{"n_layer": 17, "vocab_size": 4372, "norm_place": "pre", "parallel_block": false, "optimizer": "adamw", "beta1": 0.9, "beta2": 0.98, "schedule": "wsd", "batch_tokens": [8192, 16384, 32768], "train_tokens": 120400000, "dataset": "wikipedia_en"}
Each number is 128 + 32 x the weight over its row's rms, rounded and kept within 0 to 255. Layers, rows and columns count from 0. Numbers have three digits each. The size before them is the row's rms in percent of the matrix's.

# layer 3 MLP up, 320x128, rms 0.12, rows 0-108, columns 0-127
126:191144143116106126082112124183113169093193122109117120105102152167153089168164052128149116193104121132108115167163103133168135164120123166172185150136114140164153138086125118124124105146111165108111129124156137186139136160178141099112154168079196117158158150095068130163161115086074105157182125116169156189089083162117165143184163100127162098130118090162133144091178101074097163159096
116:103110084193105109119145062130203127116157137149131141129123105115119115134172166116110088115185126130155186146126125106147096182116110112148165116125150117159135169120162118127073106137193132224145157073129121181154152059088104151138128155142096116075086137124089088135100118195124172215082171169116164096088157116091173124092143089143133128136150144127125103151160106170156140080155
121:117077159167173120092113173117160113126208164091198123140148109164128105125072091182166151141117062195089185103163073094144148174151129114129185176096128092137145143120082105147144098143192101145133100077107102119166145086115118123174160106139114131108120109090151130162094100128168144159135119093150148151066114097116194106152102130162114165121086144107137158129099110135058104184109
096:083131193075126209171132129168095161149113148108157125119104155139128136103078095095066119171151132145147152118117149084086134140094126070123111145135099140213140187114110127152155054140158098051091099118110137130156076147144115135132132129082132078210154140158099085149127116095155124091122139135163142161088113105126082137142111084127151106138108140131155114095093179102063114071193
137:081116100171123143148100153125117116083161161127087101083108153059107187127104167096118096108117092086136176141150144109070118119135121162100070105110141176156147118183151128096172160122161162204136169108115116111086123114080113119172180136123158102083156080145108096147111158142185086138173111133071132147132139160150137142099101171137213039106137166091086125153117170162126146111090
103:086117098151103111173113125122100053104100139111099137172114103161123149120099120131103098128176082153166161119091133091166090096089165125130097180093154158126152147140140090126134094171164094103104050221121105114143121090151136128119155126124074147127110139142070072135159111127130174133128171107111123081067150122134078172108103152113114177200104120137134105097076167080138137025150
114:110112092143118127143081091131116089087095111145080191113119145121076117090099147081104153122155127084156125129155132089047106140119130126150063121081122184143144093134171069070098166161123158086115142086135128096097106069078120096180109132120131090126149138109092112091168159117186116116128096130086099069131191101178155139122139121144110052119155168133077147122142189071107102105080
127:075142135067136170154109136137107137119110102088128148087191142115144181146099184074133112125122105109140141174092132176087129093145149195066147104138114135151145177123186088198136091114153124091123149137061079121178147119141147114128092150189121133102083116125143088094144101085161084119165151171113082131167126072145112144112168094115108120077201096058118125095122143130139124186169
076:170112164179170070164132105099136149188107109097150073104164137092136166129088152197152130151109136121153143168160155109124125198147180135143119108106095135143083111161133145093139104168132132188100141184143149145045085175121159085076155147128153030125164149151130100127094138121182155162087122140136117132100094132111159125144135072129122096067079139082114104163187127158119171113134
084:154066092158182180155147117097108054152040096122097139138147144119165146112105094101156124135205107143121133093141117091135089155173124149088163174184118087151135197098162098103119118113094094198111104104134143104194120083119086101138168121147151155077167131093145082126123158126123147166082107129161121162110102131172099083142147125123120116029094092133141118137116110114106152085098
079:082131133129118135123122170152140135123119099114156117092078142102098113147191052084071103154125090156130112101125114130084159138111086166107120106114154113142126148195125154083177109119128162108149101129133129092091122177105114087075149155079160176067141130145207148114130083104147104131117103068187133126084166152125192142154103152061140143146122166061153115108169133164101104202197
083:190090163120088110082134173102124080102109124175162108136178177158154112126194114107080176101083095149114125146129116107117228177220163132135108124121098111127091127089150167106138145176061130135159154131115095115090096146142142182147115147121106105176159122093103135084158161101110164159151143147109121120133174139089130098160093063141121179169154146124105154156137163064158169132113
092:177103126169179130171190157167112138185141152134094135116155092169166133177109100208157118150134174085164130116163226132076086104088132088157116142157157126135147136114160144127154109131158114146136149111149140127132119097155154138101152188109118121170157096136118099124133156125156144097122135141182142170192084107244146172183120170136099134185136146140082126120099146136064125151127
116:166135162155089096144062200164118156146140160140101115116059129057126079148197106079181099114156139160114138074097132079116156163148121137104146203101188168130075110133130143106120170166139120105133118139068111135137145153144091127129098156089113162161151177092126166125135149098149113126201108113111149160130210148096161126159111107142097164155169157184115146104120093156125126190125
094:106131112126143108072101134158072085119097181101150126118168125143116087135130127132178188102116103122153080136192062152128135118163141124155168225067181167074113118136123102152071094101122132081159080114126114190166148129118107209122103155102130163043121114105110118132135103105114110114149171114132086179185054119123085123123130105137131123089152148109161169152127145088098141112147
097:115126148100198142162113064161174091158117113157108143165098140156160219117080171177150124142141160159121078118140126144088143123064105124065109167128115075166176099136130169188129057082075112139128162159134087089159098185144185180129136139098172107101157058158102123140090111103136113147109091141118123118127141108113086123109135118165113163091096101156141085143154071112125104149116
088:197103139109064073077091129099071123207114137118116110159114151098138152167172165112112130142165112121057104123152120171096143119146114122106119151132128082189145121129098138079147203152186147102107124115091117111141116110096154123139076090129168120176133103121108180136138114102081108132125121196200150126097125101073144124171094176145100151139142179092124136110098164083112150190063
087:137116081127128128152106171144065183109070129161130111158140145109119124131138075113158107082121102155064092161125117138138132134196155186167128210097162140062077113144094119171083130088118166128185084114130115128150117119143056087151148112174076164122152155096136158192127074124118088144142111134089122156100115087138133159175084123073149155116155086129085155089206119123109122151120
106:201123172151163161103110122116114153123136097143146118130098141144172131097145044111141111178117157110124069113132121110083199167101103132138127148118067118160130113098125148122118130150120161146099163120192137183162176139132144152145088109108165104080122116190162206162119131164131095075152178144146146111091131177096150114103101083109146111113041163091080143061079107165130168085152
080:115162143122124133150103146184121104117119136146077098067089088094163160098193115102088101165137131130142116121082115152107123171171056101101070057094185162113130089079077102043145143161105127126131106122131045149103150140107094133121164081123124144169096137156106105100158100109125132099166121092074092091084175143108170126134142181144138200092102152130136109083130100140140180124138
113:141150145108102174131132153065119120151140135116158201089162112161115117112184095110130141127117142107167095131155165152143086097060172107161146104078189109071145103109096112160098125094106131133120116109096165123081200097176153132120155205153120128132163181152165127140152127132129194136075162112166137140144140160184112120190084146116128011134143117141143125114128125072136094074127
087:136095131049114082124134109137156113106171091143123091070112145148174178149154104136125078188051169153111186159099151139197146100179109111102169093113126138117136076136143158126085077105108166134135126137160132140109179165114150100086078134164099161122060130171082112110121123100078086144131130137083147147109135128098077146186164125175121145157181125135113109122151080111177095141061
092:132137160130107163135171131118119078086167165125081113068115079181082092100135124142129139100140111129113133123118117114143088183104152055167141104157093099082130169070082109168127105154103127201135119120201190129157112133169157117156157126119095125130112165148044138134113103162106116158052131132143136159140143162122145068151212145133126055192105124144158118125172161142157150150161
104:137160144142139128151085156176091113111119146115129178124120178113139090133104145137085148095178145098168127110190141105083068086090068137182149151091116193071094112210189075179157113093083059191132105140121178137163111131142153113136104099136091074114218126126116149120113127113108140153070147137106100149173151144127173146088135145130144108177144133155066108127129147151123120112126
103:154110123130147160098117184170162114106069086048116148142165133145147157089118125114110165143093176091199116174102135123122161110128113081108052160127158164103121078050147107081095150084185102118164077104121099183137099096165122115179148071176134154140179124128109123142125069122136071154130125162093071129191169152150120118105123127129131109074153127122136155119150171087145168114137
094:179110138114138083126114108122162178114142132134111115127178166097188100158104103100120094117153140137136164130116133134099146090143151132067086114133049140134082124162142074135156137131132155179121175124167127166100111113124170089080078151116153164103132134047076127090185119080076149091152116048172124140109121165112106150141138111063125170134067097210114096078146097150174131135171
089:152129124178069062104160132125125128165065140118127136125081109094151152103143141104112123143157112146127106137152139094121206161130143133035064155162163144153132112176197183155126144125163161164121144149128066110121101096179130102121081116121126132158072118103094110125107155086098172169142139141051112127131148121109081080095146119100123157103160233163149148116093125139133128139200
107:163145158134152161169081137141105081207133115126107153127159185119096135103155120164096074156098125140137187102104077120139181100081146160152066126107073187123180137174197165190119098117127083143118154118167135152165142094153215064106131183125099112095060116096072158103124164149147119145130107114119121104112115141107157128136174115141142157144139131105111137189107135120063109156128
092:124113158102147096118159150074143163115139124146166120158180152075113109148173144114114140176126137121128197147112145104116151124114146166174143152129121159133129099138146089095173068068164176155106168167089146133085132149158178138106084148103083144172163148138173133103117103075113188095168183121101163166115151107092178202154165037157084150121136123081091142134093163072137110149165
084:147155141074119155094144065103196133110095138110089145095136169129141104127128117155128169157130129043111071114164119160154109096192206114132113096122078077149093150171109169129120179174119132113116111104179176119116099106122093212102127112142083087151075117123150149099110125164147110165128123120152131156151167174137168125129120174087133157168138186124163126181171147203146126132180
112:057106096136149163178143105132141162164100063086085087151108105151122136108107162105109125126140138148086159188055179135153153170106079129116135138132102090136093181169155152090160152129134096151095127161172145071073124147178092079162110109175102077107139149150142078102118112153204158124105103127149134095140135119147099141103159113070142125064137094136108064153132054139182140120142
116:159138137130119175131160135106077161126111110106092142139080134138059159126114118106141077122135132111130100114172105220110121126180153190142130123097049181130137086094108109167106101123123138106113182104118128097107114180106160122148148121092167134142105114143116208168132094066127140167155112102158207123059143165141127144153150093107150110106091126111168133147049171143056074154101
101:132137129101130158099139065191158120127151137102138147142151126094127103174133129118121144125145144126162093117122138179096174112158098124133164115141177130145112209210066135091144166084137094101131139160163145123137135117072130125117156150110132109104111135079186173144150074116159166168150053108187160083104112110120219099109064104079083136106145172133137129180138125163071169161079
111:135156056174111088121127127110203179128153148114170144117128138142157122148116016127107132181177081185153066122130106131102137158102135162137152109103088146188132143126110155117109199122150165143166100077156139107112144113097157096137116103154149167068086148145135125101118120143151004128151135094169140133115105138129126143069108096120129129095129095146102095092100097178166094110099
096:109149108144155161078123066147111164194120109067104096155111133141115146127170126073164097119138125173117077128096119169116135139140108134141103081109091142170134138070141163082134094135158174108116151111166149162104089113079177169096155087162141140115168183088114125182160110108128138139070109035174128069112111111075105145118142151123091146121107084167109123142157095107120185039099
115:114156174081135092183129145045133151169134139119129130162120160139152089131185104150049150117066198112167143073156141097121112108099114170168110119090108162047118077142168167135096115135131110076133087073110209151142083133135119116107127107087118104102125119071167136070113138159102142145146099059108114113170128105150175144087150133138090133140117117085147135131155096154146070161120
097:077114078122123108203150131105129163094163088139098131148157128113124165141136143080109113119123132127141088155087126102089081160099153103050074077134160120139145106145184093030163126099106131128105096088132131116125092122145132138143163187145112167104151151116192119117123182110148131196127137090086125131130183149163106202090194100137136128120102125155148105114041148066097108124091
102:155136174193106140138087146125142102148165192074116041140144124128097098146127081154126129128110091060164121138076134141086141055115134166156165125090110126111121194164151153130106133203115092078120126162141119175180146086082094126128175104173104084130111050084153144161157123141130117162126117165133151123114097106166156115114080156097094158130160099089064137167137153130149109182143
115:176071136108148123166174155177146114107165159091099159123123138162094128104117160165133120121108193106128175078115144174135165124192177188159112090123151162171104133137023079138087132142096142205162118092163111112109101145111125138143100113111076123081140130117100103138061120166107087104056139101122200163109132093136140141216155144138110181136127143125112104118139114114152103124132
100:172126143123110092138132115161138159134108150140158105154149102150056158099168160086089162169145103161096137175141117111146109172032113116122141191137075171140170056109154119083092120093078128136104137093072123141147140179116133160109099199167110153102179140136096121130143141118082158149075115163077116153084141097120182124079175115124134074152156102220132089139150134126140139100113
104:170100103166154131159145115211127166104096133122129160111048092133101184101119094132050140087140129161162125119090145162147172179075122124094090145098112173122106161145155135115160137131084171095127155155156142117136058177113109056131116123102123175111161075179094097110158127097135122132117079104081121167113089100115132163074135072163131102126094151114092090159109094199125160120089
091:180124131144097120097146174119168148168212150129125107156119106124170079184143100138128148186144149083146110034166145104130171138071118148124120140143143149170180117092160157050082195165109126108097134129102126150120137056126104055158111153102149211129169097165110156095094081124076148126131166133140116113155150162108133101133110184100118151137130085135137140155101166167096145122148
098:195141085100137111156120182099154154161140120086114152088140156130094168181166158122127152169117128192148144100161068101121141146081088164098131194132099141151136190143125157092129111150184139092097135127168166103107131119095123134135117142128135141222130147164142118125146183100096112167124158117136121124057168164127142139122130063135126116152058155121129157149035173126084070083086
095:167136143137153103136088156108104066093091187112190099138119100146080112121109103143134120095129081129066140144106086114147111159108141145174140175162184144161084167176129096141194155138151187140139145098143095141108151076154129063083106178089089153083097132078104090064117099092153155116196092127118135146168082144088116075100147115117135156167122136167095150131100160121096064156151
097:127143142148150101151148129136171134147111152164184091146133135132187115150123059136108134125182118212140135120082112120133076093094152123131141098161126117160149171099168148147123074161162139169136141155152100149099118140089154073127152114072163098134038162103151142146089158171131113136107136066155115088061116159096079187126146107122169156115099113146058129144150088208184101116180
074:139131105038162099101129067084148128132155144075123189138141111080129139175152155118196136134147147182187096157129146181115131110146154129167134122196165088160118113145088143098110159111108157055158159151081144174103119165146136108128121120110133169093126132127137134127127084123186068103102136127114089169116118114184130158093168165139120084118101153074212114131097085165124175148181
090:086066155120133125126135120114134068064172125113121079141105168128098122164126135119078127117125156122091137129070118146188162143091104115157124118113057127146163113118146107147108094127044140183119101125127115197123160182138093212147075130075166151142160163122083161129200140102082114132089164104191147149123110111157103166171156174093089048123135103145086104124133113116112112109107
096:085121109117130121160147080126147095061174113123112110146110114140146166153076095129064130156138094144152173177102140146161149069089140128119120092155040173190101125089162099179164108066125062107103087114158164132135138150170081087141132102163134123149118076133088104120149139147089128129083120080136134169083076088093182157133172169131117113121092088098128074086145104066138122109146
133:144139101167147175175131151134094136088144124160102189124192163125113119150106113164164142124128164128104078148123087114122125141063123121030172194102063114085171082187132032207091148163099165124161087119138139100111172115125178117109067161096101130161121143146083103167120161092097102166120115087115111118131111089128119127097122151148135150155102112148107126132115202117131119140125
081:117070152149163080115134118133171142072105140089166038115132073161117171142125085186128138112154142186136161195145101158156146151120145117146182129148083104134179093130128124075103086123174160152104122198189126128080087130140087137127105095155155168179159139145156139077130138146062126118082130090194134077113083113104048105121127094130126115084095138135118139099122137139122132129080
117:136080161119077107081131094098088116190181177094085094155101112084198158148148178147081116154165144083114081160124143160126167074146072131149147153152106098122176138180096113099153185126166095078134097115115126154115077071161170086169116139146181159167131066166096123149117087061139119128151124163149128105128134160106170104112116109110109141126168108093110095063103141141111139131090
077:192128175148139147117113133123102109151177181178088131073169136084104182133175180065061119111129126139125131097116151110085127130104158090183134128176080143064106095119101131164114113121085137123124133164105141131112106111198145139115139157082080104117153133190185180148146115088122088128103141140060144125125163139143139145167155178122138153217099186174119136086148136138082130171126
105:072156117083179126122151125101128100125146091129192095147162101122127096130127153152084141160200096165111097136194099177115174135165182144127057115144126131188101076122115150154076167136120134090111106135081126133145056120136114101114108153123165138164111183080128172123136084119112120140113189130156117123132012180081152095119142116118118123111148114158126148108124102192091136078079
114:111109129146086114059089139171107096158101142102142159131086107094094167126122196164148118126106166084058146118139151110093105141165091105139158152124131151167122188152184053130121123102147159182124204153121094110154148178159159121133060101130140118114054065111090103112186164125104119078142156110116160099097123175138151134139097050129128111152064135136097112136107106106112106183133
088:145139132139119153104110189187094082152113153159171093077108145138071135126115129071110130135166077111098056143177114157141143129104103126120163147049125082102111162085079115111132022135168126134101140089100140112160110120113143157123139127189191108137144177100116107126158139163114151109078129120163110115120161102122128170111148129036107094095145064101144097132116176075137083163146
105:123171123129173049098125156134176100153101146127080171162106054074127087148199121105141136106087142113107156096108161070106181170104138103108107057131189149120141138089132160165117103066085201124148088138129132170104160152194151189108164139060127107124129134158136121132120133122079138130132123114067167151102056133122112165147124086125122133108088146155116126130197131144112139121107
088:106109170104152110146102108134126049132101137068147089135135077102105071127104134170024092096072120139149152154093125114115097088112058121160095093144114168124137176128157138173118115186105121130174091177152092201119133183115104158112125144157143186134136086139128158143156136120062107145130093171093133114151132158121084140055136125123125098171125101142136103164141164048152114160125
075:030181152101128175089128139170155174142218115217175153197121140167095166130132089099159121184194165146152098102120110111090151138110129116150133106123082139145169113137110137146116122135146136047143117125182166162081110105145144133147132143144173141104125149152162143081120160142165082115164122108146125125147112085087172134124110150111089145124128110090099117063115105125053118093095
098:115140147116130145162168153126113093116125125143107120134063120143139159136112177131095143124072173149098167157139148105150112116131136116057141075142144124131119164097137070181131087161120119173051075139161125136166220185106090151177131074193065110154112147152185161155144165132093157105097159142141082144076102132114078117131134121149097091142202152143125143146152181059123109105165
071:109127147065134097125130075113130106114154102123121139113146142120140124063111107127151149119042202076078093116107145129152159134127126092108134025130126119100141137042117147142123127185131148168136112178176145175182172162088169189127159088134141083154128151137118082126130146088120088124138152181102115115120116087159075159100158173212106114144144171074141125138132120069129136132140
106:107091093123126130070112068158127077159110142123139118126149114150132137108138124136141140117134137204114114181137130144149111060126085085120204166171086119136174166142131089088106153123174144137145084162150081066147134154087121083101139088119164182131144143106182130100161094097108092152113113160067097056104165163075094115080109145133145110164117170160111121077171157107151219122104
116:106136155106107114105161090148120227159161133145097148090102149178116162118116082107108150121171145157093156172091129088087076128107154133169138167150129187091143119106160142122180094152163144138119173150160089122128085161145079066091131063112103110170145133115177179100149123109147080138155105061116164151116162083100145130101152163157162128144178111153117171048121144173149080120178
102:144161125110221127156121106137105116151134163176152125124153109147175078118077125136153098114133144131097136094135129142093128130096089157125148149123053179162079155149106081159118119131072128116139199178163116131122114117078158148142095094098120151169137148133132126039114159117082092097145127111180155140121112100095134094126147066140136196178052081137163094084074164123137143191083
103:100076151154200069105106137158157132127162129157065080166120133116115133111096146151105127142140078107106094025165126124139141149156165107108121158119122126164187124132092173143120139122133113102158108127123177110136136152178107120211127112107116038100136118112129158111149115106132156083150170170124136130176098104121119102133065169134120182107088147127099113216188159191109146158086
099:137149153120161141119204165134103124109124142128104101117163081137143163122171089127171108178089185104064092164103191203111133153193148207125112127128142114161144177114124109148173186120120103144162175145113191183101160143113160141137188128123144145115124092175105143134132106146140115137124141097187163129148116159171076121101166090124111097147156115093142091182118083163133177140205
100:128113166164098139146110186167100128213184129096153119129118094169093110132116167098161133131125146182093098125148144096133072106117097098103137120134143050100080195165056153144138109097173128130147106151085147123124171179123138143105120102156130139095081141122188132109117139077151084127146169135143112147156184149100104172189152096085096129074076187119111088152073143131163154177161
076:121192149090122183134099123175118121115158099123170130112123169106080135102130179070174121165101150108098112151137106100138140108160203166134178086145154097152216170166137153139131154142132145166182142160149161163120101051163106123092138117109150078075117152095156113186140133140195147157137124093154138150136141172090099097162115106108138157096222174162131133108117168096106156089125
093:149128101124113081170151058072138115093105156147122076110165064114111125120143164103123117134118135127133112234104155133165089110102172081137104045200119119176094171173149142071135173166103145085125119122112161146119116142117174073107120147138092086150113113182128108088174128113115183174077090152075106117197129121158103149101127154144134122163098117093124096132104123118186107119147
099:122085104093095120099167195132130196142148120166160183115101166088152114116155071153172156112178124115190173078111148120065135139171137140154173146180169170101138159130137156105167113097170111138147145073118104150094111112134114089133150158127119149147137166120142119130151113123134087138186207137142077169118144142115205145211104100123145151112084166101127173113101114162095190098157
086:135090102128097065124124177160141220073141099162114143089102182090155162139138129122138144141098061075128174170146125107156042111149134107130192190168131121141107157103112086125125181126105102169128153151077065115131164149114111103098140162144141122114159189137106115193107155113079147114171183130131141200097113161106097123128156139132153073091184129092114155163098138122118118116135
107:098061157139152148176158121132120076177152151089134145128134119123093109131066110114170166075080143186127087138106120123157151073142148069142140082150059128133144178091091097126142077096108177119163116153125109179127157140099114175182065108136117110169142072150126141160120064121109159091103168142148130130160054128113102177135113092111111105151139088117104128122089109066122091190075
100:115165187101119178088123164150118104129129108106157136087144114128122182119114116122131144121072121102066148144129135150138131096172075134148140092066101147098109089144111140163163133076192061104121091135176127135147155128105113167171110148129177077152135104117089177109130094117106195154123103136231177105131141140140118092209090168103144105117126131146102176113182170091094081190112
096:113159156112163165085103154217153137154097161183108191125142182115156174140111101140098151073177179107153110152150107183099131118147156147144091199173133095164147208076155151130110099130154092146133144094070133077156155124100104105146138151121171093119183093064130147127099144203143155134157129139133090091100113132113140110096127125104114126108124166137127132094050108187122132083126
085:150113100097159136146112115144169126130082086154149133185089116146144118130112121101041095181101129122183117092105149121157095185118146116106090096056127101184145145184188127190114104082092135134102158099123184087120066098131111088164107158075170170155118097141164162076156102104137187126101128107105132178103096130092146128146132148120075121164128168132148113093171082141103112053131
088:079117094136132107123134170131143138143205113175137158162148066098058124116101103137149145102159164138103118108188180110160138143134128151134196114134110156160153117231199151122117178092140127121161115151115080141122131103135117140147140143136119142104147067127109209069142121128119107142133147137118132104130128102137136083122056159047103193121098155180176105123174103186135132108184
089:129098133119114118120118100152101161077164097170123142125180171077080111102130130098119141120181120126112114052153123111159238203148118110131135125076094133141157107185110144151110215089164182140154101201177102143075126134071145124161101108070166102120139106144119208137121123147130102102156129114132140097151146149111146144151084171084132174173109138136149139168143119165105118171128
073:118054156159190115079155157031156085114102115115109080167085130105114101086084112146090130113104164116131158125130160111191090126112174098148122117125095133165132088051101144102069114138115149072130083188119098155138099078143136141128094167109141087079110137117132168138130144125090152117158182133112105168128125112160060116142097157134164152199098093100119113164176168091123153101109
098:149110104157095194120109177138073081138143153158076133070104115136137193099150097065112104146107100066108132100141143128110131138176168113128110092115161122095117142036118098140174108165133041168111108083103126178146123165113107145132128154139132136148132120164128136183132067075145169147169135135148130103133181155162156153152145088115105127154172144116111129109152117003153128112145
096:148137106174137162115144121136087111148129139155111122108145164130092103122141105072200119134142165185160193034158105088087130139085105150082167174060160126130107153113086150155255092142121140152138102092126101177162175119146137150122137077118141163103112184091172142066094155142104120130161150104174150104142128118132154142120092099113155113090088134113059109122110132154097101125122
094:037151159140183126147153130129152122109158132109146122186159066117130152135125089139166105123159181132136117117106125098110141121113148186182173121076116108070162109167169172144186166079119186115176143198089140072122122147107139056095088113147113121130103116174092173079132141165158138149102109146113096152147145126106118135102135065133139121102092068175145110100064169175114095156102
095:101098131101167144105181122093111051166139113141138079126123119154112128092128133121173158102111071108116168077139144134100188115143126129143124072159134118128166127139115099162081082147171132146119143122084090115108056084123068174223175140090157090112142087079060127119145116155075100153099169162153118115150077048125102093153125159142085114150097168114108128150126174119101147174158
092:138101110146090151140103129162111084106155142154100159113147163068156140147116179180132062088074140091113179132108132116087122083120147135190120161176180098091128124161103082114055117137130130164148167159112128174121142143116120137139080111090146139112140102121108161147105131168089116156165137138135143185108125175141062114109124226092092129162144109099072161196160112104137207182153
076:146147140162087122130119102112139142068092137117108163157113139161165243107124166154021109095115126119110128165100142141123136156102110138120087049132155113071137067157153129148128112128159148122111116133150095112111097146177146181182175135139070101171078151160164117154134117133184115108125102150088142089115156185130075146134103141147114132143160172134177143134207131125148052119123
090:143111070151148124094108065111094047086182139104154176110177164143187048159125147138113133116172137073117141149098121165110080121122178142121115074154128145069068131146131127156152125117157070141171142142127137150127107138114197129116098122127164194132090196078112125060089080107140072127136122140157132123153139171092119148152126138130165150150134083125108155180076125159175130141100
106:083135115142141181145136167194159190108195159138174103161114067120055165119094152113169145131090088119177131095125125129159119135164134130151155037118139090157123059123155148124111134138073173110147092103158111150149143038132040128123095130116163099096116107154135152134148112107102068167119119109124161148129099187129160106162081132098120107112143097118084122138184119159123145126072
104:122167111159052173134108160115150117132059086101114163146078125141197140119121082150171121094186113113148115099189111091096155146100120113107178203119135130156128137113124159118109153053102152110114156135118084138134174061091152105103138120121130161106094140137149060160129119134238059150204093151115105109164092152139110143115126123128127141146149139157121152089117062130131166094135
101:127056111131123135137133161103138062169162158093106093127092119029144101113107168142173135092135144129146149104054191152058135171150172107140086127093117175175099120138138156109193142120094130114190101089090171113117121143118147125156111190100098132106189075086125180067120090119143125144079143096160137094161145147094143126116151096165133135110123122161077120106164138130152138192115
100:136085117082118158148123123150131135088084171190054095106085202159095099099086120153092111095147099121133126159063135131127050102116143076116192105089150097121058117112124134108168108162084119130102094143061096103158043160155160144079126066131100115120117165182160173157127132084111136136163119152113098133132182132114108101102142114128136124088101138134148137070112128142151153082166
111:088121153112143125095141201181163150166123159152105183146124121103147120173147114130125116092152129104113165154107148124164069170145163146086139117084093060158113145104183109141164128139176102177149097148146197118158183112165149146099172162165104066069157099112091070153130089121176137142165110131111094184160177086122100111150084154109122163116105167166130088165129097121176090160182
089:126159128088112108134093178156135174088142137178079193068103186154149162114162135094155099192156173079128101095141120138104089110129101117087147179116131124088117109156113140124176115133187128108148151115129143134079122185185167079098083119129155104132133131163107177117117102074083103123151162127181165093183168152144218106152101073122126146145094141141147122107074182152116138181130
088:107145148096161144199086138117090115111168077115161069155144099139110131159097081163170116079102139112176129109106103151114066130114182131139112123097098154150141156093160147167100104167140092085151101108107114181111163142156096058064181148162147177086136134108115199161124163122089147121110154105196111101150101131131187095126117173139121102146121075168133147156158201156119186099097
113:081072126120106172110091111167129070072124137109169172156143130160146105137110104077113096103151122122177168165144102105122108113155100132097082129095099147137134158168123048183176090110133105126090161159144063151123145144163106150152140085135117121150149104112091095131176079181089180109061146088096105103081130123140145110096073129085132172145055058101143056096123128142165123121110
118:178169131128111151077146145100059139072112100067173117156164115130129136138142096138108112153111081149133062122144098114148141155153093154157116147138169152087171100093095141163124117060127142100124167153134121150123173122077117180136130172140179164163141157126147141146090124103073123077095173112107135130059108177137176205106115060135134151101109136080197174120072134137080078129095
113:144078127074152130159130092122136124155118140152028159093099100120137144140151145046149130120111183081135120141132118164153102128133100134178128107108102168116225113155125063183172131158181145163128138099104088159151172133184107142181123145135138087099099080148100117123132079152063106164166130116111120128131129154144167093093130104139114150168126134068091118146151193183119111198131
105:109116135113145095171105097161098143157186091173162104156169075116171136151160091124151115120122163157153127161130121162102149107081143103140121109167159175181163175123164147099143155096128077137109110112100146167143100141185180100099158170123119141092145053081086109149116160058166124146116119109136116163143114129118101158087166147094056091155165108133100154099139052088069121039144
098:169102044146122126127150134110125119148177103151178114134137096132088117113135098167121132076142078078133130132179155157120164198157127151100167045123147170135142164176158129155083150102148158156142175158112131130106170134184110171112130112108173147093133169106141121147151101138093087146063161157143123148118113065180125124202163143120097129106100121146125119192202108166182078120183
084:095137137100097085108106159092140152100187157152110167129112134165108063147144190162124140148133147104163143102132128111089043121064183101125176149142113087154105123164076105118180110151121118181062137138147135130082159077145110164132178143105066132061162114137104188080102164175108180125131204092152136131150121127141120109179121106146100132129065176153097136105098168102110134126154
096:116137117168092094108154173126135095127033151119131132121114119102102157119146136125198158127171127131135085111089176083116190158093117135119122135155143125135159102109208175140090121152147140144144200102144109128129048103193134124107100151103107091138148074116131072096188146140127152153103113054066143157042113081154121164122130117125105105121179128182071141111111076141143138147142
070:125111157112071180101190176056116156180125059162164109115106130088150159083141140130134152152157134092177159037141153132087141104114131059082129129139102122130120101079141175165152120117098184169135152110103170128191118077113101180104117116194138115132134154118126086151137089106163106151153161166187153127188167081117130165141124126166109105126153156157151172137145105148148162081136
114:122157088151130188131161113142032171063171150139096112095124117227157125114115115132159148152102126115191118131149149083125155116146140163175089147086158159127131117122115118076149104182159150100164137098096157158153116150096133103141084111103123073178148091156077129100174083133097134102121104139116074163166125144166118082154142180084109155179193086129115153168144153120132128144198
112:119125093109124161097125094115158130093122096072109132141118111130140132180120198116178126137107052197195130196066117085162129109123082145144165140145138136131152157202154107081110057126152160121077141132139065075096174082129140194104139135158118131139094112115142061145138115146150177151156162138079120077062147135133165141097070121092121104123121114149135125093091107115136154105076
075:137151118135096135106106085193157173099177160161119075151134193144118080134108103117145094086107128070078136152173126107120151117151111121098119072074097126180206127102155140044118166049138136102153144116118192146082081076103156107131129096102158115087098197090110126104134138194108091125107136153122132096091129155118112114115125099077164142130083116105100129134116144131069169086105
098:098080080165115079062135122091125144112118170129095105132112093153189115151171133099176138179185138149156143113148117125144122102089180158082145159139145120195181104082144171152186144111147158073115100221156116145125115132159121143116199080129109201126138138182137102128176087120137133132132176174101114114161137118157097151152105122172161168153174141122181082101089097135122125124089
118:127094121185087105148114094066104135129137077149116113124146123129214152138104112154057126120179168073147163112119143123143156174153153158113093138149162130167153119108142106097078149136108178151108081165107134106083067151148161091058158137085118148172165104088151155163157130156170106086142157153099094121084153178118148151139142168205155178087087127121116119067128068151153143082132
112:207111128118138109128124142098129186107158124119157119108136118117192147119108159101164154192130077141117177224185133132120133069143111104151105197151102160127098107112129126172116146147142137085231133118132137138124149057105110080135062088186102062157137147114150151137146079119096090140099104121142136148125095173131086104134137084174144109112086137131111132063091126126156126177161
100:110046160087173095091179136085185140131125113101081105171090049143096125160156156107095157155140159159077110102096130146080173168096109180113121156155101080168150107133125151118165154076158147129096099116145112130117134140164095149111154108048094145178122085140143166088209124122102136086176116089108111145155159138095142080115112152083093127085091168128124159122089126080095108111128
101:066129160158068131141110125121096082146094097137065148065195161122083112130171089097095111111160155075097115145143119141167154117122239130155149161100136072038136104129117141119132118143139130115124090197115153110188115140095138159124155163126163138189116181106125090126123128159163158160117104165110138114132192106136089192146139134104137092146160125082090129108116085105094104159098
078:107160181086139202072104133105119113082081129129203121160125187085156146142132151114129146118116137116127142147085114140080250195173217159143109079133143111156129117112159129122123172045101165072069134129137121114130126099117104106139106107130132118125161142154173182098117181129144148130160138098151140162139128137135137159106119129126101056117110086149097135093124168111162165094127
083:113132116154180054149147129150112121119088138207103039169149099115203091113137161133156139079120168115116142152135140150108082096127104102106115181147120097045165090116167070134167118123155111126112143080064122102166156131149105111230135108110129070088142156134096120131114159154106114145118129074104104082160137132117093122057098172130153151160149120133124149126145132189130172132107